Part of a small language model's weights: MLP 320 SwiGLU, a variant of SOAP for these matrices.
Each number is 128 + 24 x the weight over its row's rms, rounded and kept within 0 to 255. Layers, rows and columns count from 0. Numbers have three digits each. The size before them is the row's rms in percent of the matrix's.

# o: layer 18 attention output (transposed), 128x128, rms 0.16, rows 57-63,120-127, columns 0-127
# v: layer 18 attention value, 64x128, rms 0.136, rows 57-63, columns 0-127
# gate: layer 18 MLP gate, 320x128, rms 0.157, rows 0-27, columns 0-127
# up: layer 18 MLP up, 320x128, rms 0.154, rows 0-27, columns 0-127
# down: layer 18 MLP down (transposed), 320x128, rms 0.148, rows 0-26, columns 0-127
o120 087:129125089127115106137168145090109145143100088131127136130136147107130091096130164147145105125089132147131128161134117120122158130095104130098141168202126133116133138155132104096169133109110169122114158130119102118124140139171122125102105151149146117137137126101152152144129170137105148090115115151187095122112101126073121133060096163141141150152108116089112124086143122091135138163114
v57 102:127124128098146153119119151131100104149127119131135117104140108142114100103119108143167134086115119132124071103131153153136129132088148128175108103148164125094115121119150145139122167148149105072099132142142129142114085137139133162102115133125137154117107097140101149107105125115111139180090120050145132186110154160154151118104118093131121139125065111145091175136125107160105129111134
o57 087:116140100126103161122152122113086084131108119124116105134108091089137148083098113161136168164164099157159099137160215141128133130090151140138155131085139137126134104180115127134105162154143116134136127125095149112133129112138127148104097129116116115131130138116114122151137208132099155151103128138143113137156105083155116113165140095142126136115089123134100130123134165119092126111099
o121 103:129101172102122113145160159130130162137126154149150136129103148136160097171162120088161101113111159133081142089150099119131097099132108156110108149131111104113128165106153115153147121087157158089093135152143118178142141128153126130151142103125118167100144107150118135098102121131145118122114129122129136113106121129121092120113129126138067183162145117090112103156107089189128140162151
v58 097:084119156110149129170146085146115136164124166156065113130137140182058115095133128151082130109101124130128161113131148079163134164144122159135109154127121123111142088117113126122176133137119121112176149102128100153117162162140131109124129131122124121094143131145112132168122125115125124147174144172128143143120143132091068093120157118138133136089134125140151170100136128125107141141110
o58 104:110091156133110159147201100096071113104135170182138129124131169124111125099114167152114137123111140155104135145131142096135129179122119162157114093116134117156110101114145133143145147119090130096122156125136129151130139184182118109146125137103165145114173085123111104100143127110114130098135136144107145127112122149121086128119137131122117171105136102161141149115178119099088127127105
o122 096:133128130143121112113104134155107142118085073108123151134105094142149192174128072103162126109120129122135115118090144144110135094126117118116089147134139124077143131118141168093080153146149163176129098136140134107126139081098166138112132086122134150140102138153161118140116108158079125122145131114151086100102132126125184125142097139116134105126172093112144120132097124137132102147157
v59 107:099081145165122133134127096122129134108131133137085080135132078138154150161114122117199144087137169141130110104123179165136114169148129145116131126117103121108129150150157118105137143118158167157120102125122099146081113094153103115108124150099145074174159113112101122132137105164120172153140127114113146142137141101147088164142140149149118137127105165147104131109085126116122137162132
o59 097:119168157118102126153160122062070122117156152142119136120131135125167130171110141144177122152126137107124125116137130187112153152091114121190134114090124114112115130176130138078090151115117160101111134126110111131116137120138109109124173131129119138129165102148161160140095116160172126130151119088103161151129084112156109158094180135120123098120127131141121119138124096114098131133130
o123 107:185128107129154127076113165134113101118124175108133109113111153139114129111127104088083172128145139130138129146116155104158115084142118138095131152151147142117124113079083169162119107137140134117123157172151137114146124156123146135124146119121151130082079136104118090111118091117114136137099120196151098113148149118108179103144077177121122148099119137140122111096121156134126130114119
v60 097:118098124177142086126121139124124136114112150089100100103129104141105185189143144112118097143095111131118107126141082150128109120094150123138112092131142140105131138105153111159148111156113137158141141106111149121144162169138121142098123141121121088158133149148130125140094110077115134130094122155149101115109092139141112187147124102086114116089118112127117133132113135153141073208133
o60 096:133083132151137119107149136126157153096142166116145108152155149113102161168129145124133091150149092166112098150119159158172159114117102135171143117151147165089145122097124128138156129155107129126157135129132130118087123103173094138112163119131126122116123158104179126178102119154100089080119124096098136133118144161121192136163111145136129120110128148121132129100106098173107151145150
o124 098:102156154097156174127100137137104098167135115139094116110106090106157086086110079117153106108121154137063150132118134125124089141174136134146112131124119113139098109145088142124123122090144151082106104114148092133147130132121187115135114158148132159145116122130112148100098120123160195159128097137080131115137152109108083158118123105121150119119120113126145091131143116096144123111142
v61 099:121109119067137130155088117113127163151132162122145096155130140094125121147163128101156105143136125152139135146069154186142124142132105153128141115112146143132139134133088112130153092116130127204140085132132098138144136161111135124127109132149129151156124145094143158135140165097131142113135123136118138162060125168173117140197128164123143139152126147144111121151148130155102140149171
o61 095:118122151128121135146147165157119109141125121141153158128132126135127107209133123156154113159115133156138129164101140173137108107137097121117078108131153161111115164110113102148085128170145095156101120153143147158134129142154096120136152133143126158149118118138168169142125130131161116106171154129146115158118147090119105153171124156157178136123129140132164097177102174116178118144148
o125 091:111126107138127126130110115118167121116159124143112098116124159136141155056139140091147189112154143101160110110134134100081123129124149136115128138118123120077102116143112148119134124133153179115102102139147095132117160104117117127146098112095161115141139128126129055116126135163099130102089086124080114107128133144117113097087154112095078105104129106133103128105110086124075142108137
v62 094:152165136103169146115106114104110153127113109096106142119159145130123122120133102106163101101146140139119180181132124079110110084155132136133120166097119130106073159083078086119127142114137109115122167162127177094127148121119110094107152152123112084133123113125115127109147120091113074137120141089119130105135120138162081082135127144124118095136110087133130157107119111140127155149131
o62 103:104134100099139104133134125140122120136109135133154154116107071127143140105116090110135139107153136155127146099104141116124146121155127107142102176118123094148089134100105137079127107138118125146118162145164124143117162146098123120147132123098113093130103142132079151168097119127124098183158123170068114154113116112108078109185120145106124132124097110119099187099141079113147115104102
o126 093:133145174158150116058120097118160154149160140114095128120171160125121079124119141091119124142139121123119125103132156135119116147101142133094124073079126162116122119141136135133127164155120104120126113097126120147103112100157110149116127143105100159183138115152145116101132118138129144119116134077166078132125176109158171121089128107131117127114085112085146104166131137142072116135130
v63 100:170151123085112117059113177110143147139124107123199122118069081106102096104124094153125142140114117129140095172147122117129097158116112113127116140124189152134102130108121116131088125161103128120129179124149123147153179128135112152131121129143132099166092101154104100105087108092125109133140134183104122108108128114165120138133126111110112137140127119134142106105144132159130122115116
o63 097:182129127101123128086067124107137112118141109159165123119097084095139106118132172118164107122152100146126099129137117140152091084086113098098140157142105137127122134094135104119076145196117124115126099129147166116123116065111136125141131166136125110122126152111145101153124104154096122176133097161125128123104165083135118142115160142142129131178120122088142135119130136120150111119120
o127 098:097105099158152154159150095140162140133117126114124120145113167136167142116174102131126076122125128092142145100112141138116173180161131180162120102125132085158124135157172153131132148076093102143067137136132067136126140146152099137142137099157091125133122124139116131132144130108145084140126123124154110164106116123164116126121100119115152118100108122144078079150130128135130139143148
gate0 096:164108130133140145141115123118130140121100124106100120168175176134134131158152135153126121127138130162121110142148178133101128180105094104088145070142115113146124117111139134156057114142084095076100111100130144130117130113128145149159119121111125145136123169158102151139105144111113155175139110147128101093126091083140098155165116138116133099103147148116111131109088132110148120108178
up0 092:131159117099113118150131089085154143112104162083127118092080146136157116085148135155123110084083134118108141143160151142093128120149090127098119134133112139153137119151151145172118156194092167159131161148139125131127167128138101109083120153121108121138103166128134117150164141139116133120144093129112146146133150120081096155092138101122184122132147116118162158135137128125096166132148
down0 093:133115125125103098148122137114107114163097114142110109115146144093097143126146115104174100083133142150157135168154146114131147176129120150131140084082146147133157132143145134071152127091104147106127071122119116126112136115120131138145147135117143115099103157130116131115141123134097151140150149120149151127134103055180117092125120157090101149099123111098099094115186135088090123101102
gate1 101:154088182134161147133120184094140121160148149107138135087121129109144128113153120112079088179154122149121126135127113098100134162128140114121153125172143099103159166164150103127103086142130106109157109144136151108153149157145155116123131125152119158111132133127123122077121127136134114137141170184159128145120163130118133093149089103143114082151140134126120135125176123109120069157145
up1 104:115174153094162128079148153127132108102141131129158102181122155097132113132132121087118153110125163132085119159083116126149102112112141163132157155167136100110160105084162142092123092138099082131129102124132118127132153131127133106113106131160128113126119108115105125127121161132152116111125109110147106149148146119111069137141082116155096192085112151136115166088123127140140090133151
down1 104:157097118144156145109152153094176135140122188108105163129150103147131158100105125155169081147138120116136165128097157126133136157123122135127121106124134104143138114116093143120140124104120129124124103145139143095148139125138088106138134123128156081091086148159127123088113109133158091148135158148135108150126136113139181129138151073101215112138131085138129127095164120133131174116140
gate2 103:126159134167156114170089142125134104130146122154124104095137125177116119112111158152141084100138086122131142146110148103119133193138165101156141121160090127138147148114105161071152138144113101160106107134170141118174136119110169132111156138105075134103120117117170112107120079131141115119158158132088146147131124120172130122156108086113128097156137164139124146123122142131116088133117
up2 098:129110126093152143162112108096136087126152126140174102116128116118117124139151121085110120124114142114136095158129113161109124131141178152159115199167117106089124123124103139106158144178095135082136116135184150120140137137068128122136198111127118115128138150110092105129150142102171094124120156116105109107125138140162150136118120116097164123145127163138118125112128107112093176114145
down2 097:124125103170157132113110166154134154119159155151148140106140124098100114110123110141134125116105104126076155099066154133078096105119118099127143106125159112120205144122192116152143147140122154140135100114133104129119101141173063139141147149139125136112138135087139103103138133112148109091124162160150134145145118131117089148156105141149076153111152126089146119128106140131130155116134
gate3 108:118129169091121134113148144103153113140119134128160133124104151135136175116129111143148105166120122143145144147099079128104142128105113125209133113172116109090112098157151090148126110166133113150095084121106151155140129110140124142113146156102133111120170129124119152127114133117107144106139179128040103107119131125127151106119156094115102113072145129102112183138126102117117145107126
up3 097:144138140089093156115132136117099109115134103112139146102069102087112164107134158138130075169126092129115162105116105137129127099146121183166073132137114096097115137139171115135100149148144118137135131135157170080117142090122126127102165119127123149169159105123135147126120155138138141110106078126119090151164159118125125104122131124155146141120114055131139141095135125103136151155107
down3 100:125171190109145142134190101124140102115103091118125148120195108106128137129131155123129137143106117098113144114135131138125165140120144103148103157135095135162112134169102129120147172153104106113095108144140112157161100101100101114107146115107138160145133155160131147116114133092192106114127138111150134152171086112112113102138125165153139090151165121132121073094125161139141138123137
gate4 109:137106118162127114119153120114157112145120131172142110130117163133152132177104125170161128127144100120095104144157096115142103171136101149167090079104139136114144117128116120098130146131104102114088097104125112148128155109140145123150081132142129131129178126137110099161122102146096112149145118161135143169107131076140107119144143131084159100145174123120139124082087099094103188116141
up4 108:104165125092090104147159131165111124126159142133116123127135120134101151180127169090100106114104122118112144098149131134116133137120150132117132134119157136062152126174066149167116147108144149122108117181138123139129120135144168166093114142135093111151123135102142113169091116151159157134113103152166132095106117111138145127153082174119104139113119111155115116093063148121137118152130
down4 108:107126175122140136135121091163095154123164149080126163072130137127138142124165143153100117149094117084147097099165106102149128117108142116151131125157157115123125083125131158144154125111125142150113135167114133126138081120094114153131137117105174112129107127111141103155108132135149144142108114185135111098090157094075163143118116128160175112126110169130115115172153155131124084124141
gate5 101:132097134182152103153102133112122113103085151146144124114101136145125113149131133159096127167091145128115127132111090128127113177117115117151124135098136120075127096087094151105093128106115114148116123099112112105140134116120168122106137085163148116101135130102091197160158134164150117136181102100112152131128093142147121145090097086122122110121078118151118161125130122098132133175118
up5 101:170108129141140126178144150135146164146136153117177105129152139112157122151124134155133150116117090153121130099121147125128138115119119114135117126106125104158146162113082081107102124106094128120073133153180099137127089170156142136088100136177107119121109138127083136129139186136106151111163162071143141112179102126115129131130154091156160119116122139133078111129117116107155116122146
down5 095:169130145176104116107121161125146134120144121098120130111084139092130131097143157144151151110100129124184131157117145160139143110166147120141116100119147122151177087140111093130089109128143166127128159134117126080154112133109164101129136099134139084154168137127124163109168113128099135084136154122143129125101146127131122077130099169123151125089122117105120059145131130094169125110162
gate6 100:127154133167134110125098140131134132145087117185139127132124079119157149128101120140112116108110087127149152177121117166140116153121102121146112120143105116128110134129157116130141101167140157098154159126122132148124126211122112089109107182099139151100142132075162128131140155110159133130125105136151129069183139126146138109102144142162155106134147151124116123109149128131106095062124
up6 098:114098150104126145111094090149127180131137156146112178142118119148130131116148152163134127141115162143145118122111173167174153087113115130101181119100113120107116121099093129121130133131106118153090123149133115144124135114144198159127120136177111088114100109138117111124123120144129113121124139132108097126062168123107110141115123122101109125184108086090130145141084116124161174155113
down6 093:123129133125141139144169151089136154160124093128119162107094131105149126114091134174144110126122137182099135102146119116117134131137123055134096137096098131114100178144096100104101149147164116156162111135120140110145173095090148080139079099098111108112127110112146116152148110111108124135126082163095121131115111105092073108135107149118098118137169104131138117147111123140138103111127
gate7 096:198118143105146104148132146089152129088120117130124170127159150151088133122126104111116089130121110097128125157125093122134138095132117107142106143147094097143161132134109124150091078154122127175163127161092100119151142161134158127147095127136140111113099112112124167153146167132145110193164101111114093079116109131151134141106134123138166126135134170133114129155173134095115099102125
up7 104:123150109128108116119138157090144091102100115141119135130078098106105109105109124116146179094101129118103135173116129114122087103122120133182149142151090100149117139148157172091089145127131132156171152121137095158131096137132142123122106166131121132109162121131143182135152124130135113162146126081142102127166155166156078159113121100108132111141126164176090106120151141139136122093147
down7 100:120143178166105079114073131121162119119112128164086081125126109173163109106176121138181124152136154101155089117104156130149130131127102133131118159115129131137149122114102113058119097157155100103111126136084112157127138164160125120134117138167148158124140126147103099111148089132139145151159165107107125113096127116196131110143130132142131135142126117150104109146116138120121131119168
gate8 109:117155095125105138108139101133114168128156147113145114117094163148101119157110148144145133202126114142093105093124168139135138156172131155122133092149116137142122126149101136105167095141141120125176117133145150149136137127130144188108157170067136144164154082118128161104151151128131135135156143161124119106101103107161124112108085102112097116098175115151123126127137115143083132159137
up8 108:134099163129134136154100115150133113160133137138142124119066135110185117113131130085135125125141117144089129186109125130108109147094081114135155091095133155121170158175080131149141136146133158125124167114102136137087153074123102081083175101154108130114125157138141126105115124083139134143124121109122134127145146123124149126170124148142156140136129111153081137154109171136096151139151
down8 106:115108123183126142136151152110097121097121121117152102125104143094144121110169126095146138139075108105130142104131080111099137092129148103127140101093117116140142157123146115166132099180121099185123110091114114094137128097156127131135098126138129104120158119159154113119137124126082147105081139133112133121126169112153135107131109167158114115161125141086176111110202129125119165138153
gate9 098:116135093137127135091135123135105122119159131104151105141099133174150144151134099146110109106136141156136127131125149149169095141130119169093139111144152094120139120123142092097112142148114124065124147137126127096151101109102144110152114129108169124130162177143153130104121127155139161157125188162136109097122158148146136143168114174105090122162137099078097176122092143106152155149087
up9 093:158128145106155125123165123168144135151104118136152138127093157113117154079113151120104163179139122103094113122134083113129158111134153120113093142149104178142102137155122202170151099141110103113134162139107156106137142118120151152094126126168138113111171128112116122105085124090127150098128103155116104110108149116141131155119091100177122101104125095162150120141124124176134110111110
down9 093:105148120125086112159146128138125097148082128130126124136124159127119074094131115140138120095154098134104130157123133154096143131138111085114128093153109106183133095146142137141138101139143145100119121113130145142119071113098078137152167181144152115159137124136132113100125150146122127163191081094168115091136137133165078155111130121120109120138153106150107173096139118158152134154129
gate10 098:155105096120100109104123128126109139154197147099125140116121098121171141141138122148117117146157124154124128151110123127119130107133111088113111145070146066118154146143183142150120138101152143127129096182097077129091141153115148149162137103131187117157134126118107120082132181120144098121156124127124142103106123140109142142104132084135134139132120132140131074160149132158127091152102
up10 100:149163118102107127126123150128146134096146098079168115124172134158096107123120107136169142135183173119157120142128069133140113159085115176183117116098167108121108118111132109116155102140119122160097145121129144137183101123136109119164130100131135130154081156140145132107097142142115130099137170115105178149139120148137090163165156127126123132142100146113129131084122102137124101146132
down10 101:129168125125113118125151154119138127145111130157146114150105155111098116115139144074133124121089121124059127102080113123146100135090123074128132137096129172088092133120142154124132087165149144130129099120135104121123149123111134139182118163105138148105136084103158140110079138117134131159123139135136128141137076102101181142108147154113123128079169148125178104156159137140150122102139
gate11 112:105111109133131119155142090113125150172124146108119140141126134136158137125112068120115138113113130151128118121132130118144162148149150099119124118120127145112119116137140094133110141096142123144111106117153163125173143113098096143118130166104160145106155147131144042092149124144156153118167152126093196101126097129127160059119095156133126099173133110149098114119106105084111170123102
up11 102:110104121144149155128130084126127088171138141139105125118124146157125140114116070152117118101116137141160125141114100134117139132157193119140122132098168171123126084118107124119163118160067119101120131149120182133125121166124145094123164125098106124133128127128132138066170071117122122122146168112109147117097113119116156133098159116134114117173156127177134123153071131140130135102104
down11 096:113128144154122125117125107139157113127138122146131063158165075126109105118132133101080139101117160114139118095115137163121129142091114111106128134127080168152162174164109135125161143138131095150109148109116133125100121135153116111100101154100084163125160122128149135080143127137082181114113181113141118161169134131107124136150145130107143145172163121160114143144119167135165155097132
gate12 104:181131154144140111093107126106136113117096169170112103114100108128101125112072097151130097142114149122131094126140129148132149139127155085166142112148113139111112114100148113105119104123143104148112097114111048083149149123141119098106126090136124139109102104132170107168093122141141132113138122075169100111130148168112116100154141121121093113174131130147102127080147151108126121090128
up12 101:105108108132132152074086130084136134139119161163066136113142163120100120107166122129131133104118141126095127110076132167168133127122094085123136113130116108105088117131148161127128096098131131125157098149147138084143117122175084084117129085146170139153149142103127165155131133146156139153124128135141114129094123096114138105177141145092161131121155131130104108131156114123120157116076
down12 096:126112123140131137122101130105140125099158115152091127135138112155120134134115159094146132139126124099124174130102143160145152085138144134126165127145128137130098164133119113080156116184171134155144123118156135082206108163115105141121142125132117166129158153131131076125120130120142142129136154137075150110131106100200144145110098142123128113109176152190145097134104119134158142155115
gate13 092:168109126136116104118136136134110134103151112149120120151145138142145124156139164123132137121116129127134126183176150112140142175116147110077106155132107128121176129109145163144128140155133135086114088125117160150200142148066118116100101098104151094122135126145131112157113083108108125094124096095153114136113119121127132129072122112166102150128108089149155198116131097150131151120143
up13 090:100104178134096132108136145091122128138110081128106092103133129162124086158146131120148151122141134086122148108152133144148164116140087161112094144125096137117071090119137124135160140131081090118173139110129115172159115145157146135137105131101118152163112122132146061112122120145106121103133084149137110142151151094155146124135141154117119131154101087153098135105096139110163152148166
down13 093:150131115140128135140148135123183154134146159128121137161135145081131135114157127124148122123119120137101126150111128118107153181201111137114147144135109126143121140132124146111062101141112158110137103126155132117166111149133111165150157099148153180122157114154154150101087100153135113127091138093171086146105136118142127140132178121123123109147181161140157167181148130108159134110106
gate14 095:139124165135141146088127154127150162113124162126153141081115126129097143150119117121095103070107116105093132145173100115069143152131166115158108141132182156140181142127118156133098142113135117114113122117115126149140108146100136117145116149122157100119089154131146122124155144150114155097092153098104092160083123167107156144180124141089125156130068132121116124101125166120143137119119
up14 091:093145145122101145149108160147172166128127084115133150119144110185132143111111144118096142166114129148135128119133094152151116135163099149125117170098119145154155161134092092131112141132130161119143172102118123094125113159151123166168101097101089143143174144143156111111131159143079142127172104121148139082161141113125129135118132156109125158131119103129144092145110087133120067162139
down14 094:082101144121113135106124171097123132139123157159157114083143100112130072136121114112167097107102131120144124127146131116104143142087103081139140151121120113116148131131097168158155156133100150075148135146106117136119153121128121133140105116112124153120121088190190114126159082146089079168156121162101133145119146104151103130121166134113123131079115152131085118112137143139152120111124
gate15 100:130154118101188099127145151165112102155118103130112094163123111137119124103087120141152096133128098139159117124133113120083148145105133098134159155113109124164132166130128061128132126127131112116105086082123167125093066128119152130174090143102138131085131103107143123126116096112139131163138105122137175088127099095168117133132144156152100076118137137121159139168123137121137125132148
up15 095:105129127123174135149123147121135142129110133120118154094114125104127142158141120131154085103126103132155144085124115193144138136127086120162097103091109106100094166120146136173150092156129126110152149098114122100153098130150102096123181114114091152137134177140148128169085090109126131102159152148151142144140116145113146115116124115117104140131144131143104177075124150153119177113080
down15 099:133143156155133167132131136096116166147144135133086136115165125169151101138119147118079150151097133101120116108140121094149099145148124120121127093098158117109092117062132136124099120150107140151154110157124162149089126122138100146156100130129082117125149131074131145127082158118127142047124135141162087135137134177161131125124133119150145112135100119146148105126167176145136153126107
gate16 110:117177112107138116175147119095130108134125133136138132158116146164121135153096143148113137111139120109081121106116120126146130161150122086085107118120096125089143134108137128142170132164105155142095137148166145172100113098162125161127118130120132129152140137176086125102119115120159131130177060113133089120111155096124144066124105137177124149168119109081138167114131133147109101116110
up16 108:131110162128124111104134098144108150141179127113176135115133146154121117157107128114147095151153088127126122156153136161127172111157140135128136129137110145105127078143103138137174137072117158142133145116110123083130113169123131134125141149120138141090123117127118107169123136119104088127126135160156131151131115148125199132121140200108082113100078150166130082152107126082136127162134
down16 103:190174141134112140140162106113150120161146141140117132121137148127120140146178139116115103137137166161093111125130158115144105084116098115121140097135107116126147119145130100172156152148128166133149158114131131158164109168122149139109100106103157175102127126129139149138127120127132123156121091164131132141074148070146146097132086125123163147128139173117173151167132117119075127178138
gate17 096:091144126107159141102131139114116159112134109135136166117112120153119140149113120109094126135140155130160175146176117160106139094155128102098125118087087150079141105100154081098150128134118159109152138111165164140169133133121136108119092124084130132088162089112144136143103127070148139158078120124139084118137104111092180156158115115114122133096154100131142134092100132113129121121120
up17 111:123147127119150153128120134081122177129116098114126128145141123138107099152108101089162131145169176113181131167131131132127147122092110153086126142153115161145097138120112151128133066112126148144136098109128100110147064149121106153127086138093106090166117137144159104151144166136128113136096129161108111134109118140101142103099177117121110097122099111152080121128128123140122099186137
down17 106:120106127163126142123116132107142100112127136135132168139115125149172140078131117095182121161100131123140138161091119158121098138168161137122152115130145154141127107180151137188132134116150177128116102130155150111099116089123097102133171111167136106158108125105096166117152116152074128098129145123108166113111164148130134147128119104173161131115129121126123162097106123101167138130071
gate18 093:172125106109143125134126142149164187155150142150166118107159133166152131087148149134142123126135159143137140143139134118137136142122088115150114132121127108130118137145117142096094162120147135120106125103188138112157125101143115155127143098129183076126090116089115150154113065103130125105135118077088106131129100130133160136162148138151170126139104108179162100107089099124139128149093
up18 098:120173130129122102107153139091089145155100083129121127124173157117118123153178127156145088125139087119130114120112119141146102112135107131133177075122124154135109130128156110134104080099078113132121120146122133152114138134125143126145110123134112170165147131119163119124066145088111147138157152117146165082120109116145114107124144078111111167094134132141113089148129136084067142118109
down18 096:109174117095109146130198157097138109111108096129131155140107132118147112147122101153119159125111077126086117098090153152126133136110146114126153111120117152125158150100109106121123103159084134144129128139110111103149154148090172103136110100107115125094112125162153139109135171124146122122129159170145171092131119154113119112085138107128075129119168142108122153148132115094193133115093
gate19 101:147134134126136162138126120168145111206140078112129087126119047138125106138129108166161132142141130157149145140147151131094106129140076113139118144157124134125155101151132104158111074165122130094132135120141124156145117167141105158174129160133131125134142158129112087150148117106150118127143187100130151163095131135131123114130129143144114120116117146128130177153161145135142152079100
up19 097:159129117175151131118139111121142118152136102115095101203160130107107153124119149108118128129166140129129157130156105150097146127146102130107139129112112139110114188159167090173122138143108122104115164098105112142144133117119090086138089069127099103146108083175144122159114134150155128150163150109091090146114136143137145167139137113139153154154152127087126157166106128120135117143135
down19 098:136097118172131177124121107098135149177140149167085121095134148123132117124123141185132153172120148122143121087146124147117145115091151149131173118091122077176160087135108095118143134101152120158102079118157100127155135128114172118108149131123088117128139113117158109133097105094109138100137111132149099145070107137109122105143158129148123079130097112169122111121141136108130131129113
gate20 102:179105112158129172168180124101126101130108131118138083088156141149088134132104119153148126126169153116092155129157156114150133113122138101119145141163080098148133094139118130165173160146135074102106129166164146172111140122144117130116162121126096151122133087149185145125140165090154117107139141091132146121096105122140124127123127118139117106127151114122129124086105165120116141119160
up20 099:106089127125136104118132097138116099085115135119151131122149173135136116146124109124177129142135167120156152099077145112121138155131140126128135143141142140148153148127136112096109161117131111185080121149083137118129153123081118096140058123099132130095107108109173100097132124152120168139142152144099103162141115118152164109172146121104142165144150098091152109117115090112128109125073
down20 096:138160135124125116093106172102106127124114086171131133116125129076127126139124155142115139144103148109169148187147083089074103135130120114170102168116112121102125112127116112121137078131131123155123124114113115130190136104131130113123120170107115100123086086123159100131082124076102139132115162116151113102129146118083115141103099133132122087137091129146116092125163161157111129134142
gate21 108:129112132129084077136134156145120069161124097128105126115142130147090153162129137165122098171161139109114149132134106121201129108086145118166150109144087151097098114099138128116112144107129125084143127093170107162151129120110123128153156101085185138155139132130108132160142145135096098166139118151153141149134145101149100140136153128097114129131124125116161123122120113077117136169115
up21 109:095105179161125130147137108136142127150103109109140137129154109143107123137148125142137131088108156133088137151119113086135119096060140115121074144158157156128139146126128187109157133134125085144133130113149146137127119175150128116101103104142149113134162110124100090142170175163116110126139147100136140157112145097156098125148141157135172173145142125081131123087164178114149126120110
down21 109:136127149187163110131102116147149082161159150102122195158135128134154128131124142134159123138142144077128133116124116152144125123129111086092127096174129125094154113116076155108115135137141154125164117114121114144108146145089114163139096093098126115183130141130117127122144144143078163153114121094168170154136116110148134102109120121106093161128140153162137095132164133117079137148126
gate22 097:138140097129150157117121105124148124087134174151155143058116097126127155190081194099131116122127122160122097151094141159136127128124101121126136179119144178126134114083117135118110130151132102100139102109113117091127130136124126150098093128137121114132119095103114129115160133138144163118115124186131136076133154134124163127103166127143133142095101140148172125126135099127080122097109
up22 096:148136104161142105136144126124142105143127122161114111116121143138148106166153095133108126150141094141138166103083119099095107154124107146115180128169147119151146164119142115129146110126169161075097127165170108116101163137125123117125143156157134129124154093113143123097128163098118129104143101118148174171113186110120179144098134119156135137068135174106134151166120100117144131112125
down22 098:149105170132136165127115099134160135102143136144139124128149098157117122117116160101140143126161147145164153122154124113142141083114151119162113139141091123104122120137158156144075126164137155114100194148128153098162136127166136053110162120123118123131118171147143122134158170115103110133114106123149164158167143147143151092115151117107149108127129119160203115123120143131104128168141
gate23 103:131127139150072126115135094114149151114157159121140122190154114176139131165185105146160147166144173137118162122128177104107115094095149137124158089127114142098119132144155156111124096133125141110145153158116120142145110127163154124130143150147138091111155102115093137107114141163153137157104141132164150125153090101154144144180092156141093126115154144112140149133105094136120090112130
up23 107:152148124121079143090180170117119143114086055120126107169144126137110143154116138132117139134116134064147148090134162120139153115137096127148164125148110140135126146120159113138123134111129152092138143100171126110132140137141151095125143119133146094138102100159132096127113162078129171157139095188153128079141118125157176114155131155119126103128115102123114108105136135112113148110088
down23 106:168132118121122116159128144110132133155129075093123131107144135106156091101148163123098125158148146100089122088159113165141132090160089128151128133127142094134126084128142113130093127105148138145176072177123143134110118082131127129146121140128132159116086125091144154135159112101150156106099122185159101135125125126155122122136152093133160115076122060124097143124148149112122125127126
gate24 101:172140126126105160129191092148081107116122121107120119114110170138127138131141084146141127158161110135146142112173096098122136126103133132148127141142126114138142123087120081185111136123143139134171129152098134119128125134160099144110172154155117130148104096089131105120176134137119122160102122149150155139168144075137122159155128108099155137118138125088128067152138160094090119107118
up24 106:138107138164126182177095097111142131142112122149141121140109146157123161144119134137152150114069129145128132147128152122154124114130169099112138149156166111113119136134152112167125125136166102089089153125128132134119124135117140096150092163147155145109122130180120148116147120136098129158163156145120099158128104147181151077145124057162127118130176175106127112098107119132115153145158
down24 102:139125103107132048096154151112112116092152146111106203145129121122100128122149112135135110128156156132172169126149132111108163149174162133101117102134162158128152115170133127133115113104142113077128158142165125150142107163118171119131125117076128162101161104113126111151149143109113147125154138169099135126135115104110148151121109122151101113168136100119119117142135137165147093140165
gate25 098:131136126130110149142095153099127126115134182161089131141156138119172147164114116123088094163143119122136131125148149150086140162150169120112126132147084127126128124152132109126129085153115108157126105121159086084142140151138160173102132139140160117106154142124150148110125134112121157120093138091154122115150160139121196122151120165150100089097147166077163143153146123102112113147168
up25 109:135147111148107103147132136152121085157108095080154111149093165128110123109136169131075122122125146132117087176110117115103130122095107149134151128100117192137118147130101110102163154146117133113142153197130159122138122101110125144117118144136097082164180106093111128111119150148131137129144120101114142139128135085127106122097092119130166168146088093115187121138119148122120143134113
down25 101:120118080163130129159148133093106140138096144115119113114145173151124143156121145170097134101128108096100131110116114113105124143111108113138116101133120105170108169101122123133144147185114129161119098128136164106125126117165138148120152095137099109117117143118167159115078145119162145118167103123138127116094095120070161193130088095103081177134121099116129146143144100132136115159115
gate26 103:148151119176098141118182096120138176120086130130084110133149183121136139173146145124108131114126140164104119091130080132116109106115130145117144088132096151117117147115103107118141093095151108160116100118134124121160126108083131144164150163119145134104146144141193134133109191132154118111106147091110133131112153123151116110108133140110170090118108100123138160130096177107121130117115
up26 098:160133150094081153136181154156178104145121108129106115142146134187131110163125078164141113148128109128130152095178089170132134175116089159127149107146120107086092124144127130147091116133132130150122114128161104105132108126104096089129114141132095128123152140159146124096106142158167163114160103185137149157135132116153098123122161125140132134124137122125105119127082144146129114119100
down26 095:125119150083172130122127111143119112179134106132093151149122128131139117116130040150151117119169142159145139117175129177137112154108128137130115127118170151152145118153126131115143100132173129118139089119104113121125112130123120116156125109082107144093124099143143077110153154143165111108110141101130133100102188149149133168127145113082097144092123120141104109105126172172109123120106
gate27 093:125097133121141126091103116165154151135141143119132148153137099172156128082133116085078161087141111093129125143096134139112128106109099137082136097149110137138111138093099147162116109104124152120121174147126098133174125137130145137091133174098187122103165143165132105104168171154152117146120125137120119112156158124115125154100118087143103147108146149176166121157133119167134136111135
up27 095:120152097147155141123130177111132111099107150132118136175123092127150153141162135110135102131122181139117132108147110143133146171154082122104152172115133090123118163134127129150111165127115130176120173141121109120147085109105118131173139136125140122152090153095102141141136118125175130082074101090119115114122101122150147130150155189110157116123104176168114134145159139131138107108110